config.toml
n_layer = 11
d_model = 96
n_head = 3
n_kv_head = 3
head_dim = 32
d_mlp = 192
vocab_size = 22039
activation = "swiglu"
norm = "rmsnorm"
norm_place = "pre"
norm_eps = 1e-05
positions = "rope"
rope_base = 10000.0
rope_fraction = 0.75
qk_norm = false
attn_scale = 0.177
bias = "none"
tie_embeddings = false
parallel_block = false
init = "orth"
init_std_qkv = 0.05
init_std_o = 0.05
init_std_up = 0.05
init_std_down = 0.0
optimizer = "soap_variant"
lr = 0.00394
beta1 = 0.95
beta2 = 0.95
weight_decay = 0.072
lr_head = 0.009
grad_clip = 1.0
warmup_steps = 200
schedule = "wsd"
decay_fraction = 0.46
decay_shape = "linear"
final_lr_fraction = 0.0
batch_tokens = 32768
seq_len = 256
doc_mask = false
train_tokens = 173900000
steps = 5308
dataset = "wikipedia_en"
Each number is 128 + 32 x the weight over its row's rms, rounded and kept within 0 to 255. Layers, rows and columns count from 0. Numbers have three digits each. The size before them is the row's rms in percent of the matrix's.

# up: layer 3 MLP up, 192x96, rms 0.147, rows 152-191, columns 0-95
# down: layer 3 MLP down (transposed), 192x96, rms 0.128, rows 152-191, columns 0-95
# gate: layer 3 MLP gate, 192x96, rms 0.159, rows 153-191, columns 0-95
up152 098:079134099160107189156121131193134130119185137144125136157102158068139100135087154188135099148152140145118175122173130102099119138183105120133152144128123177143162118135175071145102126125113099149146158116132072116218173114142196124137151181107196165174135140163099110105072173183122147139
down152 101:121135211140103103156159106106151116168175208136167072119085140107157113107111119106140126104168122127153149121163138137122182119132118166120179092133171166119162096096138108101137166164128177065100164080169110156090115167167107166127078088133172094118113181097090093067091175135097146123
gate153 101:089103129101165070108148161191112124168137132114126103105142103094184116124172144140152160130078114105092141113157117110169111086150153138184115116160148109140209114101118153146147138197093124108077099076147107108177182078141124127186158179195125118082121120072078135140164143076144108153
up153 101:131133057073058154162080102189140149124114140182116192139146172137126154145077137140115084126099119123177119115068140181158148139095126139101068175126108131107101081148086170096183066124082131090143124129180121101146138070154096113121116079136116094150141139165188126119160095134140135123
down153 096:118140159165127184138124137097114181136077137113155106147161230135079162077105142176113095096139121153156116156126145137111073155123166143152119138153067161144124165167108068101109200101180085075127183142099112142071128154165184139118105135119096114170131169120094125083112161148107146149
gate154 086:205154093136146082127132181130138118140117106134098147135140142181139172120143132153131068109195125120115129086138111162067165203113114146136137128139144205021149125164149135119144171176116109070128122117095132139142087133171088175152113129111092166120108105194076116106114108148178121129
up154 094:088094143094116136100101125139126062126097174163141156196121114131147148147166112192182095153167138171097112122128107109173140124198072081211114152107191119091131054091117149050118152114083112070098132116122123145118133086116157136139078136096146130126122108129194119136121111152130123147
down154 094:173124158087129091173090150121146068138135189094155151114142147101100085117186085171157134163124133178148138196119094163180117093143114162143098076102165139128066109142142161167114112153067121142191146092064163138136165140106106096152138075141093114146134158130098073115103167135096159167
gate155 099:130130154132129128135161100087080118118139071077106108100132140182154085160131103165090152183162137135144149140137107120117180120137153134181152140164081138103126073118127195148143117105186099161154110140162093199179118170151117172133118159106061061090113165128063122187147083109132163164
up155 098:137155112148121161107187132126118111127178103082099110139117148083098123147110143167142123095117137171080112200097112119118135144177125106152118079170149106178165049079183104089111128067047167131120138134152148161120113129124157119167154096109055097150107117119119166123086174166143108052
down155 104:070153185144142153167142134113076070093071137111154145129161084095166138150144147148136128126167124109197144132168145057144122128176169143202132102120131199115145175120103130147095109138171111156129126129113102114136153152154111087140146151094079091118147097154088085148135068126157052190
gate156 103:117107133054141141193096085126133123093145090125179107098154094121112148146119107188101139135089148129118168143139091080145128185128105086118079090165119132128125142062127097115159185158115083130105045131150154108135118148170110170175166020097128132111123155105122074144125138108120152177
up156 096:139099163195162110132152132088104186169111147137183150181155100147128149091101098115151124135075160145063129122155154120135135135178153115144076127077205134094100145121123111075155135110130109116100160115063146093084157120128167104129037105137159138088145125162153155081074119121065123159
down156 099:133154152101134095113106086121115099106119067139191163121169048121135121137160098187090139109062124104184183152115135112144137152106089139143149120138122114148144148162176120103119117131131123144136152142092170113112124079085100188182123065094112103152140089077067170222121150170112153132
gate157 100:182105122130157116205095089190120110114167153169151068074094163176126082180113162073111184151108155182137105104068150156135159141155134102086163135162126173114169127144115132099113104120148121132189125150127123128156049144111146154091121095129124083118117099114156140189190136106145140106
up157 094:067140146078141147168141114158133127091150146096168138153161108122131084166120073110126076155092135181114107109128099135102138161153176147143120100138164134094138135153084077166178160158107114104139161158092150063140089152109048145159056154162152144150127195152176171123077090100155084152
down157 096:136107143104121126100179113146137158192173130166080113099147116102087165123155150131097109114130140152113171086137127084146177150163113177142132175122133105133139165064133152130162090111176159134095165139132084128097096190092178135163195172156148105191151102098065117133166173192165169100
gate158 103:107108194104051144080127125149161147176183109182162093093151149163082166118136140134093078102105196127094157153158111199101169135105118156135181088122135124162140148157145118122096136109180149153137115155120132105105117120046123109105176114152129143126115073167195160098131112095103095092
up158 104:130151118132109094074166133107145066161089137129125146138157083153163143130163140094151164062154098129127107165110133111116056103119182113095137168110118132167086122212080175113084141137075122150168107071132046146084139102158120064141083149142149132111141146054138130153129121168108100129
down158 101:069140098124096146059164108117112081145156050205124118185157102088142141151127098109162125096116093183104129123126148123185152061107137171093184100163098069134121116100103158094136128142096125147118159114122119150117083137083113078160150099121047159136163120138150118115126175190138134126
gate159 106:125113072093070150100139145061087181097138115171108091140148119115100124109140163123087126143096102180150130102129107182110117190140157080126146085134159118091098159132112108075162139127149147065172171090107133157112098115165142185133093135152158167120089118085131158118086130040142193167
up159 104:136171172197148118119121112098153109138156124190100110167174166155079082145124118111133128148175153085127136182135147159107186196115143128134154092114145106140098114168116123092155155108142191104119140084093216132092138139130113130124114148120142192162124119124073208140060150079089140128
down159 097:134145136141172098102093142075153169127125103144167163159143092181166087139190146100154127139068119158118097104178124160181170148084123139128123112110174110113075150133167091067163159137107170069188175091106104146155108121087145106140042181099172120092172117118120144126130127154160100136
gate160 095:128090122135151158108101118099153199074115144110097105089200160196121176189128127156183134156140111175134151127158084154103155136138130165135164121136086162141151176151152160157091112127169129164159160162118121146126098112188112084100127125128071152165219185155151081139170153108117123145
up160 099:174075150165118130071174131109138059145135077088080160150140191124117086134126121235171159165161176132168144156172148125212135125107131121095064116159161131117146127148153143090134125183108126122141114168125078174092116106132111112140116097118129145151116106155071102123104162099166126140
down160 106:121078183125157143155098064204095149136125122115172145144125085105141147120191095114113140178144142142184110173120136139079176139127147119166128144082079136210155152115105119120082125101101161119131149092183146145159142170121148069173108091075119084116080065162093098103129164125113127152
gate161 111:176105104117184134161148119191143150163165175141139120140155175084163112158122162128132183149173121114172149152198136139151124136079169088100069160135108126111142126134115098160055201157136085151121147074169149145103189142113136102127196142129142168136132102144071090158158153181119140128
up161 105:135063218162100094123110111130151109116065147140127100105152091096110115146087091146118128141152155121185139189114117122128149125109152099135131162117161063123165166166098081121148068202123112067096187196144134078136128158143175182105122154101120122102091114098109112090133154179135140106
down161 110:111109138191173125188140178143156095098117162198111139113118178171132107094105138194082128160168181130185149079175118137115127063148184123110117100165082139156106157160119143155112148114133161138075097181135109138132125151114134187100160180143090140138205105112138108117170114108153137166
gate162 092:162119117151116090152143127166073135132151063186151103170056116117115140127065110126099142126145088185103128114168134163172127097089131153141103092120146124130116117137177054065122087129150176135175208061126169109126117157155117146084114114080072121127103155105103164122087115090132171120
up162 092:119139118138135064090090096129125109143154190116134135150201145126086102156165207130169115130148173095154161105127131120122195123166197172120130124133203152103131149120141128174182122088187115094145123202122122155081158147109136156158121085158143081115157144114101091102138060096102138127
down162 098:147129110150102053129140144158134144141102096135189109122159098169138089154133121115128101094139134137122193202107113115084194148068051105116165166119118182120142124159154167167192123194096088104146111128094123155158135100153163114179083058130139127121155114102116139109144135056131156113
gate163 103:149079144138128210111144119111092145140202139148115108118081115091091090157109154132122168067112161178162107087160189167166158147184109136122100087161147187175144054124113081110150129147109075162150117168098094058134177122098154123139118079137155137110135082131139128162153127153122145122
up163 100:109173095161105123108102200181087113132101146063174103171127120191131185130127125099110153131124048132177159115135096118141080156183167153093091170163070133111109106122129098086149113131177091058197091128158170121121116127163118129148131131144132112173136129130078124071110152117090127134
down163 107:060115112116120076171158119072179153168076156098138127106182158138201122127140115107159141220127123127144109079147101094139121131137175123171176115124129103187128104129093115212139154119115111113144141086125085109109104136165163143121092134174127138096067175095079100130153175115122104165
gate164 091:151072150106141163125097126110151155156177151166173103090103108083095114123153164141141096054098106132112092139131079111140100137195105112142097126084113113117070096087051135071098136116100183124083090141164136081087154100130175091124162146096088096114124056145149147196152116130117120113
up164 092:150143171096138129124143119114162136108133175174136098102097133078113133088091148144135159035120111152115096121158109110121076097101081103153072132075102158125093167065155178138123135149144135127139187086100119111101128107236157143086138141094172108143159086073143134132083071132114130090
down164 096:092125118099109149133102143136095139134109098108127153125044161093105084131064120116081150116118127120121115103084111154105093086140136152073102103171202179161141148183177123120192098140137091174093079177086161149147115097121157073108133084132132121137145179158162143175075155081117136077
gate165 090:137179115141182080122086071170117126176097118093106149096178132126148162123062123095111185151133087160152195126093149134115170112159120089113124082070140142115116131078134135124158115165170102093100074151139187069124062086145082144143173104095142169133173144115091141128140108106100166158
up165 096:114061130116096151118130130115125102126106113143110139110209151146135096138209145100101129117107149035116068160111097128153053124090111158123153134177141101133146167135097157169178110093150145127084084099120128151074114120152209185095177168119127076132118136138151129097110158092116098162
down165 098:135168147151115096104153095163125133203101123103100119108170192094127125101128161138067150194064111140092176085125133143138126110162138138059162102078133181163123084099129157102163085098121142172121132217182111100094121126076117111092157122136157115129183182121091125107090121117132108135
gate166 079:108099137071091119144112124135090137141143160179109141124137159140183028175110140146141136122086125103097133103140130151136161088099054120128099108158141195119155127138164145129123131112191186158135144133047142124082103081070153141129111078125175176082142116091149150128092150168064107147
up166 091:168191121081112110129135081089168123090106131141156108121135063131104158175139136133113126106112113143093174132098115082165142092120173098180085122122132121142161183092093117162141085103137112186155163091186124166044073123176113147114119122079175065125133151132110069156154176150146159119
down166 093:152070187142108121081065135070165130146100081109146097147027188075116073123147134148146126110173113129128183085107141172124159109168105135156139145080098136043122150104160104169187142121090143163107108139101116153125152095131124137153121130145129149096143103101099123131180177086128142108
gate167 100:158067166132098147134163100169116126179128174173199151106127086153096123196113125120119086153110138129083087115112146172090125115133138098115156108095114092147101113118172075123120164192138136148181118200111147106176119103035093098145163147127110127106139152136144163158145171136144140049
up167 102:159166104124116123129128157155136134133104104118081127127064099126165167061112103183107183097183123083120150066112121146133121239098104148097102104202133108084107129109089134135093124150087131071131127163150085159123126170154120127117163137085144148083141090165067147155117107157107174100
down167 093:122151076176110083175126096148138127114122108156104048165058145120111109117119166142141127167134165160101135099138107120099098179122180089156130088200148114192119169074149156121098152077116139129122124144187111116040135082164121100091125077120144176110126124202123109134099122145149104109
gate168 112:075120081129100121122140183147122189137107076198103123153138160122125195126143101074122101138072148109124161121138148147167091084170098087173110090099094195156105126166165128146137100133159182111098093125098136145138096079165109126102175140145175106149125110089090183147120120101168119208
up168 104:091159118115091122183108139099195173130087120127109159156152131073137119165107134113158124191188084063114161151106116078184134090131123140154112116122142123114087119117100154162118072176108101105156098101095147093077106160076173128118058130071167071137115144126136157112104134063166122096
down168 112:143111092157140094048101092122179100128120151104116137164155088142150117135096116176132118093154085155167107153160130178099159204108144161094189138103140084132141100158153079134143144146136120093102145201152070124189159135119143141189126104116128126134165169116077037125121184135107136151
gate169 091:148126144172105159083216158118060143164148169132133130092136059152126108183173104134079153101121120173153130157059118153149122130137160175106152134123118080138158194181090153070078134122155116133149155113186138133163098130160157143177147138175106073124125114133097150089092097121112089118
up169 092:151186099110130186175120095140134146158110154096109142110092089131133084173122099131229162113137135091129119162144105110152125102147080117167150154104169103135106109118119123182090069210151118121091074120163158131103125111144103159037142163161073159160106157126105097144069104130097129118
down169 095:140144096094160164091111175160097128164120200109156129124095097102103152091113133156186187171081153056143167156111131127082084137157151117193124137093143063178109126158113074119050160181128132107082090104113074154129100091135132149144111149107105100114156131087145183143120119110106124133
gate170 098:158162177173112085110140122126129133111091202122089139119136145100118122128182189112087139129114065089136157128121091138121127105124144159133102106210110066117057070038085136171101155110138103098096046110137153134130163129126105124166163148175120118135130078122107160124113086153125095159
up170 096:118061118092142139150125048123107191142075129144174136094157126087097132086174176141148131152127082149133132155086119075122159137119163145148145117096116106176140130065147155186129055163099153117143138130177160092117160143131095178100145123165124157142123181104187078082094147084174107142
down170 100:137164106138093147136107114130145091126192089075173141122131142123118118161157143122159148129142128130083155164083163142134077122133136134105111165165093112149091085105098144104200102142132072086106121106141134151169174119185144096170203189153087157185060099153198172137136116064118121145
gate171 101:130153102102143123160086079099164195158155140108135084152119189139157138140098099116101100106160123156084134140144099152097104080209092066169154166138154072065135151100140183074075127113128102104138145126106155121152093090088098090080133128156102147115117085084154060158135132148082127132
up171 099:124164144177118135130076151139113139131113147186139149114150117110085125114173100150149175169188150184077140176138100151127189149098119184138091138119163163158098133104128111160147118128098181137183121133136115148095125123196128068169141184095175123164075179168131204125131082073145123141
down171 095:097118058114133108121185138118106112137071109139104101123128076080139098150114106130089081110061122109147190066113109111117165150106131196138114147141155179107103140065123188123162144102142117136098057141137100122084169204181093082107122112170147126124113186091131165163125125160109127144
gate172 108:140128138107090197121141164137160131108147106143103103130119158168063116169137163142148103129125183103147120136096120156074173177169216143155124108066094134152131114090125107111122132151143116011098123134107139126166155158112103072160119183148079097157092161069152096138135154101147113162
up172 099:101089097147115159161113085138169135172123193099097110101054106127065137100130104126093094065136107134167123113137125175093178137117088130084106140098170189090123159122113195126174119151070123127141066077131097123204156147128105183112128113123114091120115109100119181074136113095130106124
down172 101:133127193126154180158177110141083164097122148126135094136100132062093152086097114157145127162108177187138064095088202068139100127137097119103088157209114082101145103113098183131134139113172136157100105113137131177130082153161141134135139154141095136156142109172146156119092069134191127126
gate173 112:148143085148109123133164147061117113134090116135098103128139149121145091160130124115124207121199074113168147102180092143125136116149207107151193108141101080111196163161103104119070068149179145142096178123057100124071077124100132156143104114170139123138121142107177097108145144136115116103
up173 104:182062172127136071104127163145171132085147105121143111153172124139140166096138100103162087134098181169082152157144179118096159162162063128154135170075121175127079151111145146158110073164158169104162105160159153090136107095133154149118119072110100161110169090171144079086129147148142175168
down173 102:115114048140123121097148158082135058100120074154137129116149129127137151151139144153129160127104155118132114131161078108111122108157175201060138106135140118210109158131070126151110097103072125111122148146124111160066135118098083156095143173143111170158163121162074096141169149030110096109
gate174 099:142113113126152135136112132149126136145052144177146043112082077165118129156117118155114033041104148126145116140116164137147145184109195174169103066145119139123111131152129104137096133128112126112128159151083130152147098087116153128117178131162066109151149122136171129112144070120097214144
up174 094:166108138197132102171141107204178094102151119117166147165109128071134096150175055131097190120143102165119113146150098075142131091104135120142065166067149135086173091147146176126150113096072132125153111125093114122089125150096152158095132144079123127184150160142172075122152112143173096109
down174 100:093101116196070178183169105093125143155171129159152200168163115095095177175095126085157140140179129122145154093194137101100100134177122135144124173163129087132148152111129103118114156067128097135141095121140079118127119192150137092105051145133131138173104088178163116168113143118138156094
gate175 103:104105119173139160090102131110132138091169155107130109106159107099144119105145095172128116120158152161117093163114067167153163144114140141162147138174140107103177133098168144085080125044101161139133167147121208082142198132087121082119117145201110114113067079169119121101128164166198111159
up175 096:136125134152133151104163106145073129178071151102123095157146129134169084122120144165138108072087098131155122122160095105158119075103091097127165116132134111108127115097186215175138117093131063085061161147114177110117122095085179128171108113171126156039137098141137136065130136119138108183
down175 101:128146133146139143190088095109098063185089133129053097119096181164138086101128146155180090154107056138102070128119115125109134129223144106107118123105179105145136157142118136098080118063127083094135112099121138101086105157140177121090142132106136158157174147115067112098140155074123123150
gate176 084:103127105088131167103175096107114116144089092089166092161122146102102129130147121153147068120149166139123095120133137127085087107158248130148105160128105121154148139116084084145132117148192120098106189154171138140180126167115130148121113185129108133149129140133102207113061143041116107086
up176 100:114145175106108141170131123151146090101107179094183114163054141143151158159100087124097185138065091120160096159141073155147148185084121129126188095107185164050085088104150103125166149167156120115173135167167143150144175099114189167163096120142129104102132156113133133137118106157141092129
down176 098:158167088159144125129140117097168144095129089154124137137175144054125132130121146158135128111166175136174113108127170104106167160167114198121178120131091113123162133189072103108226126142140105101097121140117176056162198125134103150116137137155152106192156074150144123086136074123128110173
gate177 103:150160118114154094151185137133092165112101120076109126128151114202115128075136126141125117088176048163123136073092090161117126056070131106123150185143138072143172156152142135105100166170160074104131111142114089109120145043142112122148076119149134105110151170126159092118128135152135161200
up177 105:103141111094141128145136122120085130104132149128104126092166117079119075141114135145117145092112115136196063141139220133195102097140164153059090081156093089173107057138151160140114120149072088122128141130112121123217146138088115116112133133196162136105108115143149183150101149120130147197
down177 111:128141186100090151138166080125096157109149107109138114157199112094158153145105134098131170093132138130156185158093152144132166146102185147077161126131087141164174149134162150104134159119146119089100184157083105123132166155087161124161132126147164134129078095169245151176101115117114141198
gate178 101:112066108153110142109127122164162171127123138112110152153126149088156167118108143074105139059179134177141145178169103094155124120133086165155126189118173112107161137102158196063101068091154154110111140090135143132134151082056090158156070085161123112086130130136131119155137116122206084108
up178 088:064120153170101115080148130130099143123142163120134160133143080142087127162143147089142096114108100120108109062109102082100160130163126178109158135129103089161162069108102164113085119079186155138161161132143145202109103145042078066143158149140130147102133141051151113092181125121113182125
down178 091:067137123124142110115166120198154116130135112122097079109135077097164071165129093138126126143085180096093127101141128164174131106075118122146131162080102156194145177045086120138112077077096110143154109107160070125115132157152095143183128188102123148124056136138143141140122166088137152182
gate179 097:111106084155146147103122161094107173141096123117149112105196120089104150158160163159110202102112172134154079109129164165073129152166127169096148139105089150093189111194153094112126176107143122149130115121164097155129135143132177136088154135132072093117176073149132176120189061126128096061
up179 099:133099135151103103107174151131131062103142117159098200180116176100173108177107097091149106124110171140123108105081186112152139153134129188083157159126130086180085164068054173086143107084153148152144130139101181109124133123115082092171139139116078168139155111138188119112101127142085102121
down179 097:149160136115105194117108109160230106184127077146093121115218121150113169147169095103163073088124124106104144119136098102159155163089094139144170115110155103184125143123119129138180116082063111083084117110131167097123168159150096145130157108096134133163105130166065153127099119133089092114
gate180 102:135146104139075054174125166217167222125140091135123122143142170131130162135119118130149137149113158074156107115160157095148122108154131122137114139093104139162063109112146155136086158155128117158159088108147098146151164165105157104141189153146165148110111061087104157092175059112132174171
up180 098:153097160121143112105161103134111084142115147131095085122093067126166071057119164104143106161100091122139170114116186086134148183141103146119194121106097149126169224165086132139135079100092118115110114193127152108181132142176133099171171181181101142144115090111126154124103139102113167158
down180 105:116135112106162152207116131083140130128110138159120160057076117123144140107117128092149101110188197152102144139138111133109091151159108119203081110144075126124153106152129122178184133159100179167084106184118155126132092096087170125117107144169060116059083102168113117105130081132116177136
gate181 096:091129154161124093165133132140095092106097041178074094122150109115158158208094127118169144179131133154125146143157162155196124093088134104096127161165122121095162146110168093167134103135153177148124139116163115111147073129117170090115178138113142128160155085143171117115162057110081132203
up181 102:154111129129098130159076147106085117078117109118153153165122118166130121143126095077110192106125144138141217139171122156130176070135150118149161148175098128085144111109131134108166065108185146199127134177175148173108081069108117113091101108153143135179132129124088075170109082091179098113
down181 106:179170096079123125174164180137151145086135228091158137099141138140153159137143127096172142131149110163092101166132132078108103135134142070140118101140138179152103179160096144158131149170125087161123138150130135098139074125177171171089176076098160134113121148154068122079074140168123075104
gate182 105:158148056203155144120208165149109149167153137118093170145107119160162124094144111150151176105140132127169123066183124102117166113124146163108111147171091142104135197172142176128110148117105123175125132152094153120100161111160141116200089117206136203112147103111112173143173121130139153118
up182 101:127128107088115116157107093122076134125144199089101105149141164122136132080107124139164156123119112175193148072153136176101133095090111121083116111141081118085150110120167160122179195105192096121116124135138126126090128145169161179131207063090136185172132109198147107132139167115072134118
down182 095:175065157120102155163135103125134091117154064197189128120235123114120107146216101123131121110147123120123186188120087076158164123147146127201167107137138152156137148104139096122099109133044170132166082104135142138154136111115152111182122101144113089107130132127136121145157096111113139140
gate183 107:126014176107167127148142132095131097133157047133086081105211111133101105140115138119118188117132139110163157191145131148115173113140105140128183107158150105162122149099155089149162135145172164128138137109143109101101147126092164157108169093079153135113153119160222144154121099127140086153
up183 098:093106124100134088130153138149125079125137149178197068182124120139157146173126146108140150165068091154119177142196126163147160072123115084132137125166126142132109130164095100106133082166166137107159119152101149109079079127118066128108135126145130076092110076184089133050122062131156152091
down183 105:117103076137150119103086095122122131085060138126127095089156138181081157165122121120149124150121138151123121145137090098174110161119113104119168101173146122141090187106095187110141123169075164135137159065111129134105100092142202032095109111072086123186111119143096125093085155112064131145
gate184 104:094176124138141127143113136129197069138150092106134114145142137084092138101120132147084133156155026165117144102119107137125146119150120042202115161128159171064133137099130140208132088143080110144081076158134138087106106160081104173182117108111135132146118103111107089100108066117142136131
up184 116:141096165122104127067097075159133126114079167150144159093150100123192101141099118101166144118080085206176118084102099188112087145202167168121114126120112111162066102095151121108075143083125128157148152084119128095147174110191151146174117121090141168136142116165183153135137143118112133166
down184 104:126171117123150124135135155119216098065154121098086098132124209136086102083119166158137063165151134162121170115091154181123131123167123095180098132100158196090137163101090128167187128144152151098113109127121128106100126182119116097133112105161126099112099134088096067064122091175140125164
gate185 099:111128115073100172140101082159141115086106157123107157150129171080101151173143124122155154150093153167139131172138118155123106102135162075122094095107069165137119176086118122135144148103161194098068104057127179103113177123102107171146080144157084093173119123103044062120112091104149126147
up185 100:103141157089148125088177088110191087103168108139149156114120084099103136151172130085111081109090105146145130091120124161177164198168087095102161114078116159148167108088124128100161150117094140084100072099163085072125135158142115085133158130063131133121157188075115103102142164153116101189
down185 103:084100147108131106130189100125136154113189138135125119142183098133142161082136159149172101146097165175128177140119150108146132114126150111103137083121113177136081168117156121143219078150102133095104085098112084101101127136194127074181137077157147098162079139114107066090112138084068117175
gate186 096:179123147135038175148148103155141118159142177136152140185202202136100138070099138073173134117148145093103133131152138063093168102125084125080115175101151126109130142145185145147134139166117097134132153118163064178182142128124198162106141171113119118096139143135120144141105184099135147127
up186 103:173120135134214148144142114154174156137083156155156090144102068118096092103215092075094147087081132150126107130121166183156119116125172154159111136156107129127150175114090149169127106129058128148129110168156138129081101110139095121120143131182122118184140149075135137126126069090197117078
down186 104:099105097168146138093178162124131141160138135109142130081133173136173144121098137142112090129201181137098116107123172125085101141133102114174207108186109170100140154191119123157213113160179154080102129141151127161133104091176184130155173140168088142091164101102186166112142103145100107126
gate187 109:136127094138164153155140102118131115095041163151095089131126095204124176160094144124087110125056106172102086162108091133162113140107100142076091072132146134158116066149069147151092133115158174072149111124176113099169137086131099118130119122131084123069181137112084075141133142155147164160
up187 100:080075098149130137152084136167176157112164158114133102155101183081087139142141193090079153115125202096111127135115146082123169114174155169165134142139095182174121127136148107167121135148180190180167109141157149114162136115175096129048138108189137092096099172141104147127155128098144139130
down187 110:183102198124111152119134136206090107180185143063122147119112192120109125055177112146120094127179120160106085103122147145100106051158173127166127164139130148099100195129119107115179157163148115114114089115104118103134082136146168131098107130127176103118109149112171129087172075095146110134
gate188 097:067111085141130119111053174156151122091127130136125154127163184169140148112190095172135129177105120154135118131162103114083104112091100100141186174050080169077113079122125127105148121195109131116080100167116135153150136150132112122141073121116193156141113104131115107124190148163136117203
up188 098:144105134128131160086113111059105124119135164138102136132136126110205127123068125109138116156143103108146173132122099146119155136093181083114149118164109121182109177092091076095118102147079091073117137167186113111097155144126156130143156132096065129081136109108080122102139074052130166230
down188 097:113082175150092124144182102141188135158166176167090134103091148116102081137135155130152143196154174141095140065148134180091138075122164083100124159133106088109194078097103140151166095153179144139138151148156113138137083165147111179109089137163125164149109121091154097097172111170133184089
gate189 095:164140138135143137171135196115114122071093059125174103138117106160164208110124080143144110102123106161077152133123117126127206144147077118125163171122079167157090109081161171096155131146144170133139097127190134124158155106172107096125107107064122115113108137073147073141122178135171106077
up189 092:162164114057172158129132095156169086127097130112107160137108107205113123134162123105059134141103091140091118095042103142121128083130112102140158118134148164109155139072137202137118124134149074129206130110152127187064143120130069125153120156121113074131095130116115094093135123113171065158
down189 093:156069048128156122142067139147207124103134167139150120147150028125145152096146120134097097131123183106120181098124112159080131188158134166158116093108161097170145152120185086079067105144098141091098105094139134110100143113101123062136111155129133118138119160148158121154139079146104154171
gate190 096:167022122091105137133078104133122167103138108142168135101117081106093144127140110111108178122100163152121178103147173080127120199211129118172092062118114110137110121141128166097179126149112143152142094163117115109112098111164132155089185119105162136141096082095186186145142130180153159127
up190 097:092114135109148129036127119136156107109160072128145091114168113091124160176166122140133137128203089123165097110126131156175156152099149126112129141157203102103138131130091160078171124128125119142068094125198139190123101207111087104113135159061134055136128149120125078149145116158125118088
down190 098:149126136152055135097135136104139095137101129118077111114165111174106160151206174114117084136099135174183176148123116119157155094145100146148140158137088123128161079096134135104123122175119172123067177134182169192103125163089098158119213158090129117146154123081174182100150156168120125091
gate191 083:125108131080146136125098132146156089104107176127168092146140089094103121143122041130105134174077096162138157135165097165207120104154094103108181115101128111139097083220197113131094137137165174130090122154076111050120110127187113180141092129118089160115135137156154130136112146114140093108
up191 089:122099039165158108104152147128070158079127099116094119149108087165086122066145167118118137107106146136121115135131159115142150088103128113117127137187178129194140183138048151101148169098122120204118139180158130109124110134095176117159129146107155143144148084144130201147160105154106191180
down191 088:102163124148078170197140106115101163119145148141136133176127172128127153106086086133079119118134126092118150146138131074065078158112140104125140178195085112167133151167083126129188165122178105084053134113167100129079074059178171141118136180107109186127145106109102133144146122148114109138